Weights of a small GPT-style language model, trained from scratch on English Wikipedia.
Size: 10 layers, width 448, MLP 2240 tanh GELU, vocabulary 2048, 29.5M parameters.
Training: a variant of Muon for these matrices, 790M tokens.
Each number is 200 + 30 x the weight over the matrix's rms, rounded and kept within 0 to 999. Layers, rows and columns count from 0.

# up: layer 4 MLP up, 2240x448, rms 0.115, rows 1657-1681, columns 384-447
# down: layer 4 MLP down (transposed), 2240x448, rms 0.0259, rows 1657-1680, columns 384-447
up1657,160,222,221,214,215,235,252,202,197,193,235,229,217,190,192,265,191,209,188,139,181,172,224,198,198,235,191,189,231,199,233,129,225,196,239,207,138,154,198,206,186,196,218,248,198,289,233,229,155,195,176,143,185,233,190,237,231,213,207,280,193,166,259,170
down1657,205,230,165,206,168,235,214,166,144,186,193,186,146,218,243,180,160,198,238,176,215,196,226,134,245,142,272,272,140,208,153,250,206,206,179,222,200,244,224,178,173,248,211,165,196,177,204,209,160,179,205,229,241,221,208,249,195,253,191,185,182,176,177,175
up1658,215,170,185,229,184,215,191,200,224,226,155,146,256,202,289,168,201,229,198,220,153,159,204,197,186,124,204,239,175,226,194,218,135,128,225,228,223,234,142,189,185,249,245,206,230,182,213,185,98,201,237,184,206,216,198,135,181,197,236,241,200,232,165,171
down1658,177,234,190,192,199,212,226,227,232,163,154,121,212,220,145,175,139,223,196,215,197,255,253,167,143,217,213,189,226,225,241,178,199,206,183,219,235,255,217,134,141,180,233,217,207,215,227,160,156,224,238,203,160,238,231,244,213,217,206,241,190,205,183,206
up1659,199,212,166,188,240,275,166,152,218,202,262,205,193,180,201,229,210,189,228,133,192,200,225,230,225,194,217,244,147,169,244,188,167,183,237,187,186,231,255,133,199,175,239,139,124,261,200,223,211,195,242,237,206,206,213,182,224,199,191,167,191,189,204,233
down1659,182,193,230,215,182,232,242,214,202,191,193,202,211,182,240,162,174,216,212,243,200,207,148,200,240,187,220,145,258,194,176,226,256,201,208,175,204,179,161,249,177,198,195,200,203,140,219,163,169,256,145,170,227,156,196,203,195,187,189,237,182,233,193,141
up1660,213,175,190,256,199,249,165,224,187,228,212,240,223,135,186,221,223,238,190,217,199,207,186,206,234,211,201,165,245,128,212,146,221,210,171,271,219,245,210,228,195,214,172,177,234,171,199,267,213,155,190,234,178,169,193,241,229,205,238,206,194,176,193,169
down1660,191,232,215,178,187,174,177,171,275,250,184,145,183,197,234,211,166,264,220,208,225,240,143,174,166,219,172,210,190,198,224,210,238,197,169,216,124,234,214,161,221,222,235,196,261,293,203,196,250,239,154,200,195,209,170,229,230,169,174,190,188,192,157,175
up1661,179,198,222,193,132,216,194,248,236,218,154,174,184,189,187,230,289,274,209,270,130,199,204,196,177,217,166,214,187,209,198,204,173,219,223,192,212,181,216,237,231,192,204,176,239,250,215,283,215,218,139,196,157,206,205,120,219,226,205,191,220,189,173,199
down1661,237,177,186,191,194,170,191,195,190,203,177,182,223,211,178,219,227,176,166,182,257,120,237,177,184,133,249,198,240,227,177,192,256,234,201,177,168,181,175,176,229,201,198,174,183,172,130,182,215,170,214,212,203,175,166,205,158,202,196,187,178,178,194,230
up1662,166,197,209,199,207,178,180,236,121,202,176,199,200,174,205,163,179,207,248,172,230,177,211,230,199,244,218,198,181,203,214,107,157,163,195,159,211,225,218,206,193,194,228,211,149,176,208,232,230,219,191,149,156,174,190,249,228,147,129,209,197,145,195,204
down1662,228,222,139,229,203,192,183,207,234,153,181,216,197,200,244,133,220,145,212,214,168,232,198,162,207,225,150,166,245,229,142,256,186,225,205,248,241,222,241,213,254,218,198,208,184,175,207,223,195,206,214,140,184,222,194,215,160,188,133,219,105,212,226,223
up1663,199,184,194,181,138,157,277,233,160,148,193,124,211,186,170,222,197,173,203,275,184,202,201,203,223,198,177,232,199,215,150,225,238,207,147,259,250,187,248,216,213,191,176,245,197,251,165,224,236,190,182,216,190,185,211,199,221,242,195,229,255,217,221,172
down1663,238,181,231,199,212,206,128,217,189,244,142,231,216,176,179,206,167,201,189,212,241,192,190,205,189,178,230,215,200,184,223,231,156,180,191,144,190,232,226,155,233,276,216,214,235,200,215,156,206,157,229,217,147,124,186,165,183,162,249,111,161,145,199,241
up1664,176,181,167,172,136,253,271,172,245,178,259,153,180,174,182,236,175,200,222,188,162,180,183,181,211,150,213,178,210,187,241,215,170,224,156,256,201,193,185,157,143,163,187,192,191,161,153,205,197,232,176,177,182,220,202,236,195,151,196,188,252,201,240,192
down1664,208,205,160,211,199,176,145,178,212,192,188,181,204,159,170,158,199,218,200,209,228,167,181,223,185,275,208,232,237,221,197,224,194,232,232,120,163,182,163,229,245,202,206,209,182,207,191,197,170,159,221,185,219,206,156,239,163,224,183,236,171,212,196,222
up1665,268,188,191,209,219,260,194,199,206,184,177,243,150,189,195,173,193,211,276,186,238,198,221,196,205,204,186,190,199,239,226,163,130,200,256,169,162,210,176,209,205,176,188,185,157,170,191,201,216,162,203,194,156,217,234,204,209,205,206,234,206,188,139,239
down1665,197,187,198,230,235,184,207,185,189,146,235,173,271,174,204,209,178,218,212,171,175,191,230,209,203,177,234,224,184,235,184,222,252,221,230,222,207,168,204,256,136,228,158,212,189,217,236,144,166,180,174,186,215,191,200,161,216,197,189,170,169,188,237,234
up1666,225,188,210,173,223,197,162,210,222,175,222,157,225,204,152,229,190,256,204,206,209,217,212,206,224,219,181,184,190,235,212,170,188,205,198,240,208,171,167,233,163,232,191,189,198,161,180,175,184,217,200,187,221,190,193,236,208,193,234,204,210,175,208,200
down1666,146,175,221,205,185,203,174,212,146,205,239,244,194,199,203,219,171,149,224,182,189,266,180,193,164,179,210,230,216,191,195,202,254,177,229,189,165,220,140,184,169,156,152,174,195,156,166,212,226,207,168,201,204,181,187,179,184,189,216,164,175,210,184,132
up1667,235,217,225,139,181,157,247,236,169,165,220,229,236,170,177,165,195,221,237,211,230,142,198,168,185,237,161,173,172,204,233,225,265,207,239,208,162,247,203,246,230,211,199,170,236,196,167,219,175,189,148,163,194,221,221,203,227,192,163,207,226,199,177,206
down1667,204,215,177,262,242,228,168,225,205,193,166,151,176,231,174,195,182,186,199,230,175,164,221,152,229,161,205,230,205,224,167,201,176,161,241,179,218,119,266,123,184,179,146,210,127,187,244,172,249,168,296,256,188,213,182,233,190,234,219,195,192,245,227,205
up1668,253,210,107,170,209,214,220,220,244,212,239,201,203,188,192,185,204,239,191,216,175,197,188,198,174,200,173,225,185,216,228,201,197,212,215,165,219,180,196,264,183,210,166,185,233,235,162,265,232,190,221,221,205,181,199,209,187,225,149,182,215,192,194,217
down1668,191,226,220,188,195,193,198,222,222,184,168,193,205,210,219,195,193,181,226,222,207,202,207,190,229,242,230,168,231,156,196,189,175,207,193,196,154,182,237,188,199,200,226,177,187,181,183,178,229,238,200,190,191,227,187,182,158,189,165,215,209,211,233,190
up1669,238,189,252,190,224,197,164,189,250,208,201,209,222,163,208,132,164,136,201,230,197,217,211,216,178,212,231,238,147,234,186,199,203,255,180,201,230,239,227,228,191,172,159,229,186,254,254,236,149,186,213,236,192,210,192,175,241,215,229,222,222,225,213,222
down1669,144,152,169,210,184,235,197,193,175,174,214,225,236,195,227,195,186,206,118,201,229,198,169,186,134,182,209,134,175,212,196,203,205,160,231,225,195,198,230,220,195,158,190,225,162,176,192,232,253,238,203,211,217,223,180,201,239,198,250,214,222,231,213,255
up1670,248,176,217,173,241,125,242,207,264,214,185,199,252,149,149,235,175,221,180,225,230,180,180,150,169,236,191,188,197,179,186,156,194,214,215,221,200,199,173,143,216,213,174,185,208,223,227,204,204,206,202,224,172,192,186,248,214,188,178,186,256,163,229,211
down1670,203,218,181,236,187,200,172,159,187,191,222,145,225,209,209,195,163,171,206,168,195,181,241,231,220,202,220,156,189,203,217,180,199,227,150,192,218,198,182,183,194,181,184,205,189,208,209,169,160,267,176,178,201,227,238,209,175,222,272,144,204,213,176,220
up1671,197,172,210,235,238,176,210,229,196,248,229,179,213,213,123,218,202,206,216,195,211,210,171,159,160,199,214,170,225,214,206,248,193,176,154,187,232,205,203,224,260,223,237,254,198,154,185,210,197,228,202,176,161,211,237,247,238,180,224,170,201,232,185,174
down1671,201,216,173,235,169,217,171,223,183,185,191,199,189,221,233,208,212,205,181,196,182,212,216,207,200,198,181,212,146,238,192,169,207,206,192,233,189,203,244,223,225,245,186,234,174,236,195,188,191,189,185,183,226,204,161,162,178,238,173,204,181,159,194,232
up1672,199,200,180,185,220,211,160,195,165,251,216,237,204,183,115,189,184,180,149,223,222,196,187,228,134,204,212,253,178,191,275,207,216,214,216,221,181,174,253,201,196,240,132,223,164,228,150,202,226,161,175,187,152,173,208,223,170,188,222,165,235,202,173,294
down1672,206,207,199,146,146,154,198,237,237,227,176,170,183,224,244,117,198,192,241,197,146,198,190,145,264,214,253,201,162,165,189,166,176,243,209,178,190,210,175,189,215,180,189,174,218,230,205,195,224,223,185,195,241,210,172,214,234,181,211,181,164,171,181,164
up1673,156,184,192,147,216,173,151,188,188,223,217,247,234,165,195,173,181,202,212,196,190,199,182,212,146,138,225,183,251,198,202,192,164,228,229,207,157,209,183,208,215,193,216,231,156,204,165,200,202,203,174,220,227,174,233,165,269,193,167,186,193,165,196,186
down1673,225,246,233,246,194,214,204,212,245,244,219,153,204,134,214,218,193,194,191,155,261,234,223,182,196,233,148,199,209,137,231,144,180,233,233,223,231,253,185,233,215,214,163,137,195,125,193,188,201,206,220,238,196,191,264,196,188,165,219,235,157,217,229,213
up1674,240,191,211,210,266,177,192,195,220,183,201,194,166,209,218,212,254,219,233,205,207,232,204,216,191,184,230,192,185,141,231,241,193,192,184,187,193,254,170,177,236,164,191,183,143,151,214,252,231,230,209,195,155,218,166,223,238,177,167,213,200,217,232,180
down1674,178,192,212,198,182,186,211,205,195,210,221,197,257,228,189,206,187,180,200,202,165,153,218,179,186,203,173,161,166,229,225,167,222,200,227,233,199,164,190,197,226,230,202,198,217,281,180,200,180,256,220,218,235,157,224,219,165,263,190,202,163,154,183,229
up1675,227,208,206,174,186,211,198,224,274,174,180,147,213,173,194,224,131,182,212,225,186,192,209,153,236,162,215,223,184,185,208,188,214,157,219,229,166,218,201,217,226,231,235,142,164,194,170,201,186,194,192,196,207,194,216,221,219,155,224,210,217,154,178,217
down1675,194,201,191,205,195,161,211,231,153,177,257,201,232,197,215,202,244,216,192,180,237,166,177,214,228,204,188,252,222,217,154,196,166,195,189,214,181,216,225,220,182,200,204,176,184,231,201,214,236,205,189,228,227,215,181,151,185,136,218,186,212,183,216,212
up1676,256,182,222,158,184,226,152,189,205,223,214,247,188,180,181,199,209,179,140,245,182,215,204,119,219,174,220,176,211,194,267,211,237,202,197,197,236,152,225,184,186,224,249,217,197,227,266,212,204,183,191,216,157,195,196,160,180,191,173,231,175,221,234,153
down1676,196,235,160,216,187,210,203,262,224,182,182,175,187,204,213,209,200,202,210,170,173,216,174,258,236,176,158,230,206,194,161,229,251,210,174,229,224,248,210,229,257,223,182,244,198,214,197,175,239,168,238,222,197,181,227,207,180,174,229,200,195,199,219,198
up1677,179,183,258,159,189,242,159,211,175,166,184,175,219,182,215,215,213,194,186,263,198,237,221,188,206,193,157,197,130,165,181,178,222,211,160,217,153,269,209,192,198,290,188,220,203,222,121,138,178,267,230,247,177,182,211,166,156,167,219,218,223,205,201,167
down1677,157,200,212,219,226,174,162,283,197,212,190,167,197,180,189,168,199,188,163,197,172,240,217,245,197,190,143,207,261,200,192,162,162,182,172,185,233,201,214,191,185,198,244,224,159,163,212,238,194,185,178,196,216,203,157,174,190,191,187,189,232,157,176,217
up1678,228,223,197,220,164,194,236,197,179,217,168,198,221,293,206,210,203,143,204,157,195,203,211,217,179,184,168,219,261,229,156,219,186,164,205,218,233,189,201,169,182,168,198,225,202,207,188,147,180,182,189,222,241,229,245,180,177,174,226,172,204,205,184,226
down1678,243,122,227,215,168,160,224,215,195,239,235,254,234,173,274,201,201,259,202,221,186,189,199,219,202,193,190,218,246,197,262,186,148,200,172,225,193,259,199,173,164,195,190,152,177,209,164,244,194,204,170,237,208,188,206,175,250,198,176,244,182,199,220,146
up1679,208,187,237,242,192,211,226,211,217,229,242,234,143,136,206,202,235,197,243,189,188,191,196,185,185,140,187,273,202,223,191,205,216,174,192,225,199,195,209,198,209,211,270,149,193,188,199,168,239,197,222,279,184,209,215,197,230,210,205,215,171,203,221,159
down1679,182,189,159,258,265,227,175,158,269,229,215,199,160,224,243,197,185,241,187,180,198,265,221,200,217,184,231,210,180,186,213,164,189,179,171,192,172,234,212,194,188,220,197,252,187,203,173,216,210,220,214,186,182,160,224,178,174,169,179,213,226,201,206,178
up1680,142,185,175,147,183,205,235,201,136,176,192,180,218,216,154,214,233,227,292,227,222,193,157,214,214,152,215,193,192,174,243,186,181,227,230,184,200,185,142,246,180,213,124,206,180,178,240,213,228,226,196,200,243,153,215,158,209,189,151,174,214,145,244,214
down1680,208,144,161,275,232,177,184,203,205,248,221,157,213,192,171,157,199,197,228,210,165,244,203,253,235,224,239,198,203,204,169,238,211,155,244,193,203,203,208,128,248,231,248,188,144,212,229,131,193,235,141,249,194,190,223,200,219,226,129,200,174,220,147,227
up1681,226,209,185,166,222,232,185,190,200,188,211,179,198,189,155,193,225,227,179,265,217,207,226,271,196,211,178,244,218,277,242,221,210,227,245,170,172,221,219,214,245,151,196,265,191,212,237,215,238,218,223,173,165,168,236,220,171,189,194,160,197,194,181,159